Weights of a small GPT-style language model, trained from scratch on English Wikipedia.
Size: 25 layers, width 320.
Architecture: LayerNorm before each block, no biases in attention or MLP.
Each number is 128 + 24 x the weight over its row's rms, rounded and kept within 0 to 255. Layers, rows and columns count from 0. Numbers have three digits each. The size before them is the row's rms in percent of the matrix's.

# layer 14 MLP up, 1280x320, rms 0.052, rows 111-154, columns 160-319
100:130136115163094148155150105124158145148153129105176177114105103129096112103112132071136125127116166107141162079132119110130119132149111126136123097134145118150130101159122116167090139141123095097130216136099096157155118135107121131109160136127115105119107089178119122126124129080119129122131129155118138114113118117108143174139120165128116104100125103146110152130128149154117101124083149111122108130131125129155172141137100143136082130128199136123113139144108111129124120124150136
090:119144139123103125135156096154129132135152113128135123133125119140167123120118110115151105152114131126156146120135121140131139094131119133141114116100119127118134163085157128142138137139124101148119123071127135097095109112114165100141124149106144150100126160146105157137132167118079051144169134174114110101120143134136117141147121135106100105110145134122119104178101129173092167116144089118144098141094094116117190111147081115091115110116144103166118140106094093127108121120157095
091:127112143115111137086113120117149098143103171125129145124132152137142155136116133154145118112106115153103126147130074123124125081158161151158139142136131136157121116120158095153092153115142114105120169141128122130121152152127169136129111139120096129062155180111127110130163158126130178152106179105142116125119105127095150095126086111119127124135107062140114114087144106156125116142114139135115143126095106108185098169146140169111120144135133161136124128129132098142146136117068151
097:124150110080074123143172090165137129100127142123131109141089147157135157143079115127160097133104146152114130140146133090122113111098165121143103126143152132099188102137150113154144157135109116129090144082117142104127122141136131108124143144155150109133107170172089153139171166123101107061155122133143166147146145099124109164140105163125140146118167080111138109139141166163087120122147146117148086153114142139126133099122130118113136153114148131109139107144134138125134169138151102
104:131132118129152105137137175125096146130169144158163130185132095151162113110087128125081145100117131161123131130140122150149145118133144164145147161121144079179142095141138161107114118071108137111149152139100111118149109142128100151131087094135141112135145118104165144142118140122107146116120166129092112128138148118124116100145140136123134170132134108131138093154128120097122176122132161174124122105119140102114141114137136149121124129121106132127110193138142116157129104133122121
091:114131131104119109118073130141130080128107123125115134106164142146084133140095121152147136150131116159112109124141162168156153112179154116168118112106158092106100116122125111150130134151118102121121135124112120109136121124105191103128146159126127121110115166115142125145115153119112145164101134138140129121150124155095131163100111141103173135136129111116163116124128143151136133118102110153107128176121153149142156145123136143111159166096168146144135133144123088125179149135119130
110:130169123068142122130165131139152115107109140140166181075117136159185131110075144156123164158109125125139100150127139141128088119141114112139119122130123148149146158095126172161113150112126098163101119122145120112115111173118118113130121108121115160088140134123146146151127162104099128107142098091177110134115105107140134121130116144131105145143155114133114147166117103105128125119142116115138115138148115131181150169129167133161129114120164158142136156144151138088145134170110080
099:065115140117160158177160155159156173093138142140140118122127114135150144119094095109167117147107139140143110144123132080116151146086108111138123156112119090136213174133106102083121103182164134131113147127102094097146086145108119139139122125128096112115048125147118117143128152117115105103160107124145161143115099107151078163144096173143120129140147136104096096141119089110114152143127148112149128130117148121136111101120136108148145159117141132114122101152156149109123142134143113
095:144118117124111143122139111153133165090150132099172138170120101127118134089115149151116150128104124166123153138127128141105136134144153140180127116132121140175137131129156127149107193142148121161084136114131172128120116139164118133135128138114134139104117196162090141115136142104127137105171143107096133137148138124128109128145106171101126109139150107145104125124180124176114140129112145144146101119112106105085138099127118144142084174118153174130125147115136074135107115168148139
098:120086146122173120126101096109124096111124122119099129139141092133088149118123094174136084153131139162142148133152142085106140161148140129101079131100132148168129123100123098155124161099116131125126105136094095138151120138089145161113079089122106082144098139116135144162139122159151184091104149123149111115172140149092175115125071147145133145154090079147147146137136133081138099109144150124073178130117125116170106166132190122143136142154097160142111125113145119143125138140109154
099:129102085136107147150133182159137120100103108149087127161142089110093131137176138167121120147118118154151095121144172158113138137097136126139103125087150085123118113110129090112105154130109128101132110119127122082118129111178144129109110113128127123124105133112155161145166116134149096068099160109134155170095144091126122147154139148125086149139111142147132161131133119104127124129072114124134163138127137129131127156142143122147118162108146144133130087142127133103127126130143088
098:102124096133096147151125109139181108112084099154147101129086132111092110116164117137123094141113107172148088165089174111160150166099119134141126118133139062109160156156108126141163142108097115101121145131097138104184093157129157131095118138141114128131139116138128086123131159128165155123117157127118163132141101106129090138208123145083136129104124116181119170131102141110119112140126132110158104126117135105118149112137121092157126156111132115115150146158100124085142115124114111
105:149068125139116102142119140146140118116152108130098106137109151124082113161178086114109101127153134125074154135125143083132123123083130179151105144121137160154072151130143127138105164141110115147121141122120137081144107164138138141110099173115098061154114140175106094132118117161149141081102140195133154139098122126129146135133099136111111180138083124108106183114130153150078131114102115166139104155087121131136155144130129089143077162145115089116136153164220131102172130117114125
111:159159115150120124172141089129095114129138140147120142115143162126168127130088108106178128133142141162143120125089121143128136161080109058176087133140131133116145154125134107135102144170079107093133142051134110114152101095111145127123142095108121099145166174134080145167130076144099090098112137135108156180111101121123126145122167106134112144130137144113140097139149146151107138139157117114073159145137119116107136144139136146129116155149128118139100140108154090119144121124084083
100:096150134117132143126148084172130127131148134107131148188118137151133094126074086142175119094112103130173156154130119171136094121124126146131110118118127087157116108111134146113163132144137086135109097107129119119128119132157147080130105112146137092088137127101143132142134120154142145113137112131113149135116108060134088153148110110110137159109146088106116099166128135135170127156159082114142128155137126111112144139130150182134151164154111133146132146121134117129120185144134131
109:127125125158144086146120155159102119136134153116111108133108103168116131123075103115134121133120050096121121111145107082138153133104138132115190157139076111079141117083072112108159122080149156087108145133134119110099102105175137157153113156088147131145133147100146081122110151146097133166119138165122151122129171160094103133123141137084126110144151129096105135130128133139161164138127111129097120126111116110128074143150159086136151133135131116129110126114137109141132129179105114
108:134109111130074113151117116119152120118158131129092152145160111120116115135161110132097132097179137150150147122136152092117170149127122153142142158122154145099100135124125163117102149141144108127094134089109140146137116114158126135139090153137072107129086183110138090091172142109102130126116113121145127121149142121150180128128098161136126144107104113112175128124158128136145096085114121123120127139089170145137129103130142098111149149086131113137118078143165091119094097124120161
104:088124135119154130133139107128112116110094133124137136125098129154115112125126139118112152120108126171141114112135163108147130136074152109131124126076130101133085153144146135177077140129169107102114101111123141103146128184172134148110081106132088090091094093113152156137154093112134139114155150150079175100127114091172085112130145154138136152142115075156170159149157090112158110127175130110065159152095111084109117139156160136124090111155111114155101140144164123156121165134121159
103:104102135120128109142130165123174113135138119114156150144184055099113090123154127155106146141128154166192118133141135140164143113115165131163064125104111104110143123097148104072102145145107092153115112120103071129126137146149116121135146065123119116111127134119132160164142112143136100118119163131123097154094129155138117086111135134109106149136141177121157119140126137098095139146099121144126153195132103121140099176130139183077137122127128114130106131084110122115136149129116097
094:119160097113130176169084114152103115135158113039133113150143129122140134154126127113129110123142132149125112141134146160114124118158100098114114133134108095126119153146126123126163121119104125142076127127090141119111103126100091113127092143112131158137116158139097121140079110139148124146096120147084135130131129105141118076133126129131168125123047116130123091197088123120123189137157115185062136132119150169162133151143177125140170154113136163124153137129122108135183108142123147
115:118117162125142158135118146171126181164068144135133146088112139140124147104099146168141093116114147132107089136121127141146126117117117117130133102124144084163156123153111098143115141113143126103148136109102132125119115117125141081130127110135136121143110112125164114140118100108149160133115134129037140121111112112113134151120121122087162141140157076137103139141148123124145201120123089145146150135163144123166114100134166135133159141144137131123132141119132133151105129121133104
072:081131121099124133119142123173111171133139137184124111133148101158138153112145090143137122132092155145124131140117167129124144103127181133124104089163120135113157122155132097151128100156084127083124127122116122160150161160160114130127161170110172080076089096155123132122134137112082130163152110151148138122111148152160150171129136166109109095095142142133146149135115123115123153134157149138144096126126092153122134116116163108121130120136150162149156123109107083097135160111143136
097:100136100153108079102145127119129146112080167127093176117136147153108169121115095148135084125091123178160114142111125112154128128144164123146163097079131129143157148156169156142115152135095100150122130139111116101141100163130159099087094123139111078077153127131131134140097158151115071159124137104139135153140076117129139145119132157106114118112120087120170110201099130146146145133125133132115117151109119123147169092109147140124161118113174152135126114147131133118150174153118157
103:167118129105147144129136114155128093133140174133112126162163144153156126145124144104148181131129134157159141113130127143114153145100121124126148107149101111126159123092115101110115108125082138050144158083087096130133117112155134139170150120155084126144141155123079160151110155179149144129114081121099143104119165122105106148103158119113135174098103152120154088130133167128096157141116159142121168132150160120136095095135123154150124162149128061137132173097146105166136076110091097
103:113095075120142119152140152165134098143119112135114107144136137129127133128110088114134122126094130112151097179137131112145141147162126150148072129150150102150151154125169159164037135155144112161097131169149154110120129159108125130115137159137099128157116153119161135177179119141147099119116130120133139178100129110156148141112135139155153114117125146110112120130107113060119175113174112137124077153128081112116152067144152157098127145203162137148086100110111114080105150107113137
100:112117110152134114112180127119098131112149152131170087160187153154128143139149107132066186119157141140132143134148130124144159136117168131127063130158135139162117142166119141155079149138120117168127139120143113066142174105102125133124142127138118111141111110119134130129166136110160102072140109099093150198095144094118185091142107127135147132114140134133102105150112092096104102135133131120146122153166133123084168165127163129066133129094145095137107105140145105107144128115071144
102:097076102074104128141109102165137142145131149137097144176142129138121155157137140052140134144156139144135138140157124132139181093119113169164125144102125101127115138122124129115146110126108141135104096149138116070129136129171130128093097134128160126125109172102160137115117157096132150116157145105101120115134116119135127160096092145127128126137140145160129091157106131110093116137117141134166134129134093133112106116139142115151125100094145141142164159128124158123145140119125109
100:130123138142179125151127138120128146120093112103114106122149157139099086120165097114107090117100123127126144177047095143133110178093076116115182156106138081151132128155130147117116126161133144113113128092124173119123136132161118146137097145141109091133130163119098164128124119106068123135120148132092153110160144119128112106198162136131134112153105118149103099126093150120127123121108128121109151143093134114122083098135180131128130136131088091127171131150122160098135138109142137
099:136132169101132118096152112094098128136119149158106181122145162155143129102108110130161111126123134137140097139135077146147155130159129151150054123132125137119122118132117130142140163130130141121083106135130126123132114095172119105113126125137116119148130144151172136135160151113145125143100184149084119132104116146091079143148127145103120130118168139075140131123172119085153155102133112119147083144168106101136144098139124114117145154133125090135097169167094111136135130130137130
097:126125143128084109118143162156148161099108125118136136142160127125086159108154158113123125142143136133113140149113128163128125109129140130118117153148117120086100135119092108087132132101169140083150127114110202095124161154197140140146153148122156162122119144166158100126142175158057135141131166108100129139092127114159122124124129150106110120144123124143117160130138108102064081172149126128127135141121135091127113105121157127127149127096118134133158101149125087126128164136120154
091:123117119129069110133135131131131115153153149128119139157147106148122102171116129186111123126123126140143134140078156120138115117098157131114113143128148086100161094121132102130132141121200136117152110112063134128134127143142118148131160118141107129074150159121145094128130117152135104166171132149122137113145124119102134157153145162112111130113098135130149098141106092204116174161158149138140080149098132122154134125143109105113087138097142160140152150173122123140164112107160139
102:133110138124117145139113172102118091118146108145124108095149136081168090099106147161142115176139119143118111145117100102171114099119141124142093143121143076170102117121161173113069136126128104145129154089137135141112102146124128153132145156118120125147133167112170152144153113110122128106140122131116125134117132148128132064103105097111084132114108095110157153167098122140126099101122131112101141112133137114121178111128125145163128157147140141126130122166154120081132061131084098
091:083158097136110101189115128123148085137131138150113135110118136135144120139101178079173141141105092121153108105138125166127107106135133143111104124132110113090120103168119129111118129123141154117151159141150124079122117127113127152129141163102114117104142104133122092130107089136128121156134114119127140112160171122139114138162134133117139116149141163102162133134084145182129159171110097120115122140130133120109127138125155122158080129083158156142119076187136110142158162151159105
094:039149089119146113165144121109109153096096092091161128116145094189126132113102137123159140156143134104167148120102122113121146126078140136146111153153119098152131166162107144130126150189110098115154144131142088097147087085137140105125134146105081099120128082103106085152096105147104082136152106091111168130131134118143109152152143138123162134128158136114097109153139126171102145129122097117128148145159161107129123120134177109148139119139125111130125129109117137105155122122145140
118:143162159167105168113131113106151107124130095140127085118096147138130064146157137121126130123112111119107144138144117071112147106111135091160124133144095152104127172113109148109124138114146120166127117147160129128161123109132138121104122121122140131097130129109137145130121110152129104102096142111140142131095149136127114103133123148121073125147090080121133150136072089108154097143165117113120135078161122123117127146139131102158177143118156131130143157138130106107165134195121126
103:070190086106111156171132060149139129117166135124157140127104111160168156115119157120100141147110133121103130116112131079134122146113161151145107123148140150118135139141136138161104140163112126175147159106116141116153097147125144128096097149140109120109129135108090068141144119106095151149141084169121120138102119116130192143151116149121124081095158135129127104166103144165138128148152086128114100104093123100121113159129184113110102143142177130128118120127116098113130137112154119
090:115112116108136114141176118162130135155130116130144105112135125132148160116103137130137117158101136115134104178085182123089079120084134135174162163124147113077125178148125117132139143148178136123096159077110142118127093106089125144163107115073135156117118120132138136185145127131112104122119114123134154118113167130140104140154141132154139126118164137093149151166134113134093177101133109140105163092098150154120131098154128137137145110128150131150094144151107176143117084142159083
099:095083156112125118066115180152110148111095117174120104118118139119137153144164116110132117129119064159132192106106111107146147124118118130129122154098110146151107107114126135140122120147144077127116146089126087119152129152166139152138159174105094127132140149137116129113131139118129117130140124130157124110156130106110099133129125143105119164096136127141140132114168135155068142145130132174133129199170138106116123174113121094101139108084115110151132223108119160161131118140065210
111:118158119099113112117134099157104136109094110106122145129131148123082155123103119124135105137132153139161152094151136152124128147172188121123096104130165118141121135144139131131153115135140127142100069135139147139083096148129181089155114151132141107125118120133101147138123117136140116082106118148158159137151148144128120127108142125113104127097143083096106113141099177158103134157108106165097150132148131137178116128125157195105158144090123137118117131159090150140129120157137113
101:132109130121119124154133161137111120110111097170085124118142146139109112154152127104087115139142156114104158130139148106145136175098128119108143128070110140108094165122122139086143134128119134161123137103075139101154133100089140095132124143105116133085198111163094126126121098141153061101171129127103143118118128087127115140129159133143126146152133087117168127137144099104151126109136149102108120102116163106098158117146124083146139130141114084130140163097155181122154101144059130
101:097106145068130111106154122136145131126135180120119149132100108108092134125105105110149098154149156157085146141115089118159121103135146155123090118118108104167182129151102116116127150131112116100125080126089101120136119123118126077146154123129109137133139170185144159134114162121077116139110130164127124097119133101139186152145109163108156151099130138140134101147111085130129143115097134126135131156129128154145123142137139157113134129155156148125100098135160133133131176106118080
107:093107156159113109114112176104165120144154170133133062116122118144166120175108143142101105122117139173126100175115133089152125128119143146148145137144123105145152105134185121126099130146133102137164137118100124080149105146117122136119092069145142104111120153080179129152141134095134104144157123138134143131124148136149126140114135145128104120157109130138134110125145088152116115145129150200104107144112107157124093153129130086119100131103144201137143143127159115079183109099120144
095:139106124127128107082163139156126118074137169157118103127111146134135154127132140133169101172078120119080117125138157076144106109133121135165149126119130142135184154138094156173127101143111133120113120141148153127147108100131120150127127130119140057096069090129133158157127096103118146115163137110128124069139172127108152110146123118066096129158153124083133129115071109104116171093151109142041096127152122109137158108151181117123132150176178135138135147116159139115131175139156129
100:137170100135129151153123116147136125156092071148125129150131126134150110096147173114121158144082123140133121152078110136127161087068119148124126139061124129096124144094129134143086127137111127129144135090089161113142098121125145096181135133141118127143060174147088167163116121130144143127140122118127096096109161154111136148130100163121130134143138100135117137140122091131133098143126123185121136114161145124184184162143123141154125156146174137121151142118156141154138123137158147
# layer 14 MLP down (transposed), 1280x320, rms 0.0482, rows 111-154, columns 160-319
099:127092140120146094097115151131104113124115135100086095135147141126137171134113139165142119118137143134126112190147169195165154116149139154097138126104088166114099126097130144131152104139162136131124068130133136116150138119143112144149152136159133138119134144154113143142139114140113128163088111116136139136154152138128084099155114114137151129120109132119143110156168098156105114111160144134127121104140102153145079131124143120072135157131076147125126070088127141151140188132150131
094:126123149126108122083068143071163125128097152173142109124152136146129146132114163104105141119114105118109104077103134109110186111142134120114103131134142114159128115163164165128133088134130119118113116103093108149122124167130106146104093126158169088133090114124151103094140136143118135120134125104149140134104125138148140136121171109123172117146120119145124177113150118146154122144145129119080129131109088135136058140104146168157134147077134179125130147173132104130129175150105155
093:155148136113136117152095129176139120106134106138110116105137140135127130117136147098112108146177144120170152144122142153089107119133128142082135138151103115117092142126117167109154069151138181150086057125179140129119120104102124131141139123141144169153099100156148129123134092099109112130109112186137159097128136126124167101121151120080138071114093132143137144142129143165140155125108146151142108118180167159129131102117140122092159144118118120074125115129104166128138121155144103
098:147114111214155171093122166092145164126092134105142115144107123133092113101128143108071135080149102137116108135143126144126126137129138135084142118088094148084139129145101084118131154096136144115163126146128131126083111163120115156133103122094109102095139104123150142133109102139150159165114097101118139158129129124125147105127148116182145101121085158081116133116100125092097114117135085108131144115139121144156120139128072139138121171148145102153102093102120192129101121130127194
102:067127092105084094182123101136122125081095119105135172103168162129089166166160151109102155157111125120155148122169137082111071141094114104129141112112107153106097161129118114157126129170144153120133113123124084116165141099132140107115156132132113115103130151116099109105154113174144107130137143130139118118121152143155130137157102150184108111106103135128139111135112095154142113144092148104100123142127143161171138128127130135140110134156179143154141095113126091081123141153132112
094:097114158137128126145144116117111143160096141110135128110114165134155138107128145155189096142124166142104126153129081111107142108175152144110124098095151082132081121106113154126117108124147072166180120151083141169139086138143173178141079159125069096147117133100117085127152125126094144125136097117101115112169093134144152145115132117166123153127147090129092138141193128094115180118107127117132153109123148117169109121088142143158162120142140130114105161121118097174103054116087149
107:134085143162147103103071124136096114116145120117108147130142122138106132153139162107124103141112157141066173165111094144136155116131134146137164137134118129125146132111164137119108080137144135117134117143164111108190102171136118155146147131097100112191134152140105110130112098152112145118137169125127169130141152131119148124135146135126149133155113106158126089122116101142145168105106136118109133115139110139124147094131136123081095108140117126103108140118149167168117150146172120
105:177155118146117077066100105107094085157115120119098133132138126115089131144150159142099133111150123130095127113114142172112084128178156144125137107154131173125048094113144173154136151077118130130142113139174163142118139111141149124152115140132152128134197114108129131104114090136153151165098160141119116118146158179103166071107165130122134120130103117113169149114125138164129112127139099165086116125127110125124133154130126143113119124119120126135130157102097085146154099124125144
097:109063150152122126131130127111127092109101129123105105123112159142134129141141124107141119138135112107160085115117130098138155132139157111095148137146110108118164158116154135102133074075154093106203096147092113114131119086088165077129167151124112152141093107118176108147141153097114100128106120125163125136087123167121140093105124093113138169124135111139130087114112114151158124137145123084115138138118104140169099151124111089112140101122132112101146167119122171124155152122113123
101:121134153129100126140116141128103179125123097112167179129155125141147151095126143123117156132138100163145149115133109169101156134107135114142118101180152136103179136141119141110127110148139124139132096124134116163163123103145116139160113157108144113127111132125098082118116142109088137149124090111169110164097171131114153103125107106141148131132130143107063111153100128113134125136100194129104165088142127135112131107124150148101146123159176129168134093151147160054126096131101105
106:160128104107122123142104136111153101133133142128153122214112153139100139099131134183149150097164142114175119160111149162130164076163125071154091121109153105139143117165103133123108147135099122106160132133141133100141150093109165129155071137116082131172134132112184107135142112137136145134094149143157079127132128109133138085117139123154109079110127131120143161129125154136102112124101142164142166090099134132117142136096136114163131113118132123132080136104126115126174073132125122
096:157134132126144164092131088137098164109120106086137080115140129122117180126087140153161098155155163107066154150138117133103112110116102119133086131135143174159129121132146101128109152191104139159105132097159100151092148147093075139162132153125061134159137176165074172144136125119098133089123128155133144114095140137132072154121098141142132094128146144121138090105168085108160145089105113117150130125099126145144169146123124173133133162127124153155116120077126165135091119116152158
111:125150104149111169138115154132143140123122130100151128112126099086141112082131158133130147133108106104162098102158149169161128117134122138105138124119140116134122104125133152112145085155139119115150059065105094162147143055137083144128120145153121131130123086079133141139118107130148112184105148118161079094135126149113124107136156068103137121122150110130153134144136149133132129103131096151126168099137124141115111154116210138171138125098135081160122107099100175151111179128166125
107:113153141078153103118113143141156124125105116068134112140130097102121111152133129160146135117119123132070130110136120160126123148177124130094124131086114117134140127136137111113154137113166126155120153217164169097082130175146120156144105137097113135147107144149129080091136176121113165111106146141131177124152126119089151127123114135132125125131099136177115134138125110133167141133118143140193092081101169134097127092133111113149154127119107124135115121165109116107076113127121109
098:128110151153135190135115139098156140103089063128109111087123145142119137100155115151126140128127139162094112113130139120094112110131128113120126116139133121139161169155137089143155093148103115144141172122126135140128162124134082146129135118101117162118106161115084118127130135122145110138150145119075137124086110155164124106125117133150111132114104152115074138143132156082143141120157123128114167119147117136150130155123086117155097116110152140146119099099132078107068131141134118
111:132133106132145143134155116143141084084146114125108128122139142120090103127154170120109146118129142163102150131134148153144141110131150142173115140155090138170112125142125138074154124122102115132133106139146173142107159144095126085123096134123116159082138147156139106152130145155122095150145120131159089112117156096090134140116114093102117142082088111145105166142132131105113116170143176171158097123132148134116106116128075200095094107120155112156154114101142150120157094118143088
104:143122148149144165115127151133105134136084122157134114117125145154146175143092116099152140143076141123095137116115085155102123112123113095159126102141126109137164153122120078122113069159121152145138167110116119130147126127092167138140127133145133134100154116132148176157113115169170115110133127139093157119116098142093108126102117147131136140142118131143093124122122107115068146147138138135149124153187100137126157182123133167125122113149134093123149178100122173124146107110115101
113:156127119124148113108155165099108089117147123103102088124153127120138125157141124146163132103105132146162113136136120117136119083146124134116113098107135112167099165113132184181070096131098099074120149115135120090120054121150142156083121129151120138129165135104168115115160151119111117138136138152097143117118118141145104146158139139114104133167155101123160068125131135122108123095117079163105129140113110144134125168131158109149164185142113135180144135116128118062141149133177103
110:159134140165122140173112114125145136129133118087103139090112133175090107137169099086078109120156099117125135112100124136123157133130110157159099137146118099159090158150139140059074114123134129085147145145160097095113135132150151142120045145105101111134145105148149131125154122108212184110154154113122112117120137145134139139107127122146160143122161104148122186117146130121149104151111108134126147121133134114160135090120100097174145181136123123137108128118112181112187101137102183
095:131100165145152129148095110118146105142098088145126141106134104147154136096129108123097085130142158123124096179129146133125116088164154112138130090151141143118124109116122169122139114117151117119159115114114103191102120119118144164127119096131153096164113132112151132078139137152118127132175129171139136167148108164090136126119139103171087115137158101106091177141134107093098108122176142108159149137127090083148138140125120116130109119121152130130136171130102129100072109136089093
123:130137138127127171120141132139121080134155081072122091150128104123117101125138109140111105123153101134158173173100141079105118145154144126119107161137109150110128164108102139112136159130165124130145156161140128083143129105127155143130135164144128177129118147123077152100153116120101154132134113078147111146125159115161111136111158146095127141144149104101120131130153101120142087150110145138141120092126130095102164114118102143145097160129119157094090118163113130131152125139127158
057:142097111156110115091110105088113103091095150101121113152186136116178094102130143100099103113091134091142122165178087100132136144171125145133147152087139111118088155136093156133140149136144120124134186092100085141121075150090152104165105130132097154167138167090089118171114166139155126101097132143138108143152141107057115109140123118146156161122120150138125103144114096166150117110117113111120130155109149091122144120097152141131130158120094130140113152160131183122086100161135102
103:143143139124137103134076123130131116125156118133144127117127126141115097133196123159188173128150108106105151137135126143097161127103115103150146110109124133144089183105109086152164140150143113106139159119142141162104142081129139132132114139095113114152135161160165168098091142115125149168175112107113147104103138122154134104108136139139148118119144124103080150088138141142137138093117144115084148107174099110148115149137129155111117128150127120094127118143105096106116110125114150
100:105130136157106118136124106110169135109128108151136146083100095115099132123147116120106099109138086090105142146126102102152101106157115158133159132118125131134117105149106166160106142125160087185108116163155142111115137116142134153117107128097152129101080140141194093125176102084079141113094144109117158155122119117162144086136111123141080114129125126149081160149109083117173122081170124107187118133115117132120131142120149116132141093111154131138110104148101132093087144153145129
103:144167154125099167123176118122130132112142147101176128123121135144144117122127118114132153145100118125118140120128100128113100156080112092090173133131102140088099154158089078071152104101149149101183105128151106145115129075102161102130146121153124110120116117107151142073090114133115153107149119105109122144125129103125156130134094154101091123148117104139149133134085141195132141173105151171145140085106140153164115155145105101148102134111102121124120106143185122183158150138137082
098:142109084066108161128127101136127161115089116148097189112105113112122140072109122110160109159110143139179149078077083145119134100064142106170127117118159146066146109117150137127182132130142137121089136113137132175144103131121098126149115111100117104101130125129117148128114132121098130145116155159140123132121106136145130126097114146166128136170137119084160114126106161118135103129133142195113153121100103132187132125129164141143105116087095160141107146104076104186058122166140121
104:155151128158142095095114155112109081131156116101129135090122118110132103133104134134138115147062141108141103132122120133144118161152120104117138134125150153156118140134130148130133104157143113118164135107150109176112136122119133128141152140118098096077106148143119139125155118163163098155108126156146123085133204164131111114198122122141129108143123107111149141169138117155128167103106153159079161094169144151127103154112127125084103157120060100171116103105171114127136109139146143
102:145094123089114116126117132120107129133144142143131104114090113099159185147087151154160147132153147105107145096201165105145187060142133172135082113163112139132115110131126113157150095114113163105142124140137103121133125114071138109123118129108126151126139127121160099146103125121174133114113085148128108133109135122142138128083090106127127148120168136105155151141165131128131105113155133133143113052165123152133129158112116127136128137115156138135135122099141094151105112149118115
099:079103124161152140136090134150156118102147106115159094134123118104135092173157093123110133118125142129119138128105154130117101173122163072102166128105137125150097095126144137095165147114119096149151116135122118109100162103104162125159070151105123131144134117134066147106103139152084108164151135117178090111137146108128153135100145146109116138128092139135110164161104179135134102187146152134135159142085125109135113134112137113165131098153105155127133100102168118128130118127106154
099:123135125138163138125155108141082123159103121120123093146098095158134143112137089150148154110143139126121123144155133140089172098144125158177146114110152150151116129124146160155154114134094096155120122110129088157108115132076111137138096111146110096130104097097129155140137106089160123125117045144156128115161132140077123139106100132150163188119143131089119127105152139131140158107110121117114131119114060154133130098133134156106096151142157157140084139115118159135146097136158135
093:086119145144148154113144150106107139110078134138158121116140148099165104127151110107130134135131168129162071130127111108156129158140120148126155114152110112129119155115110152152097080112123128137114143156166089111084147135103146098120163112133121095120098107155153165142111114161102101141140168102137120122126089160156096149128101151163178069167124117131130145125118173118134122121144101128110174104149104141127096103111113104137144145133136101080136112091127134099155096149144114
099:156126094119148142113114121198102134094149156128147139152133132156124095119145154132167169049173175131132138117120165108146170110123116123161147119139068199077090105153138109115190131122136177087167125141109149162137156147162129091118086142116142128083126160123123124115142102113138158111122162151116129134129136119148080139157154118123176160108079150133072126113118156133107152144140122150115114122105094111108109179128110112113112105119113136155178135163095114184116123091133125
078:130129126149121170138125160140116104096165161122106099170115130147129126073126158131141099106114118131137109145114110100117120092120131119121098140174116162160138098156114136166129089120138134105126126169112082172114163139112152121106116128105115138135128129118123098084147131114180161168098156125152130136114120148118134114118164135118093177115128167114126155118143128117165154113118172128150139105154140148098142104119120116092044133156118141056160171122144096098140133142107099
091:142133160120104077107118130141125098149126122106116168120166137119126118188149123105119144096156151125082132106099118104132082116140127060162173114115170114091053170134166149104168106111176131108112083111114152124132109113136142143147087133163164147135140187168167108153138155146141088156114154136108115110113114097139141094143169140147096127105114156137132155120124123116138118134127112158132103113126126128144096114117064157179129131111125139116123153149115119096123124155109111
105:124094088084151095134132151123103145160105164108123159145124098138117180145108145125133147115139125163145109099116153182120142153131116165104117130087167092138132088117141136143143110138096128128140149095081120140114150142119120135170151132115091139159118138135101113152160117101148167140157127138092111111147100081109145127130144124113175121113139159127135093113159161152114168129080157127111138187099132124156119105126096129106097103129112103156126084135147154155140110081126146
099:123109167105096106135162140141158136136103137142094102147150165095143109181144114134192128164142155149096125122152085103112126101144148167095106148072086101140134106174122175124149123127169147137090113125126155151094163079160118142140078117145155113144133102170138115145129136118125092133136129080136099124143147119105131127104093139120144184164137091143121133113129147127150151135133132115139131141164174127113153110126113103138130174151114167128138098137111135132136120130127157
096:146125155153141176092155136111134159108119112114133142145156069122120139135161149132144129123134148131137117170156102115089116158101167122105115120126136129139197129147112170141091114103099112158130157114111169153113150124127145135188091156135115128117158138105123171053120137121116155139157137125122144105116118089086124146104128126117108124145160120163140118101093057116137160107126179148172101120152126091159136150094136121127168112116130164161142130154050123104124102136114150
097:110125136129152151105103100109091136134129127141155160140129091110148154136076121149145121156089146144128107086166151141120117104178118193145138123167159116155118138137106099113107123114075158120115168130129165157094123153117136152133136137175141115128127121113145148110176109102097173120132130147113116125096128133148152136108098128128136114147101134107080120141116147104141130135095161103136107117142159125162149120129130113157122123140178125014184077143080105100106139129130116
091:125120133141141135118136153106149145120160112150161076130141101165138092125144125112083167131119126144092135185124122132140125122080104152151154169126092121112132138088132108121103133118135136118133190103117101124156146120126077143133102102132143104108139131107134132123109104120111157162145140098104121150076123107086148129129104138136149115159098147139134127125128085096146110117158162116131110126081118109104149121145112076140107113153129152216136133100180114121121129102118148
098:107148123099090106102116167145165094133132132103134148166086133127140114195152115123150142074171117138134088100137137129152182082135121149122130117127132151144133111113107085159126125122151115097132107150166129164116127153146149100124139152136105158142103170118181086127097159102115145137092091146138117142111125141111175134104113105071151176150152154123135110135148167160133103170121099161116147146151133133095126104103127164149127124088140114169104144140159105142139144078175143
099:108142056154100142143123085102118142112111126157149135110121138121108178069107165096121149114100100130157125126157137143120124179145117065120183127090166126109104156125154153139116091159166139128115171154114130123155122130131109116142150140128124118148110121141119085149157110151165114106141111090101123117101099144126122131123151154142118118148143098141095151141161120098115092141155111148157141107096151109139133094118140104117162136106082095133147155089079100133104097154112136
114:137140142121111159156187102108125128132110124135104185129109104109106132056147101160079128142092080148134128131142095123119144158149140106130128108084127116105111135157086146142129169132143136128099112101158109128127130140129155103119138129117132113098160115139123144143121111174117086101131112096162125136126095131182110114132114116125100133147161126115112103126105156098129144118111084106181120126160096104154110127112086179129107134144117112110094117079061181146064132112144104
093:123079124149122140162133105087104138159134119115119182119116099133126127126131145100109140161115127117133139125077093130131148100128182094111125123141094137150169106089125163098122161134118138131116200119114118126099139165154159142150149121143149169120150114120170089138104126145165103124127137147140130146182150118105110124132094152132148115153144115150110167154167119110095164133110138143168183112170122164162134153106127123076112130090143070099107117117118091127143044127103114
093:131094099155126115133149137115097151103180138142141097123123157138123123096156126162086129067160139132157132146130144130155132121157129126138117136147121152146136157121133102087201114144114118139125141145121106143170161129070138142165119131146134123119164142109131128085158115101144108139133113126148100120148147101159114109147094100135184161082077096150118153146146160119131117109120171100111084116108118092125132165123165094116148088098096134118093135140139098125134119113134108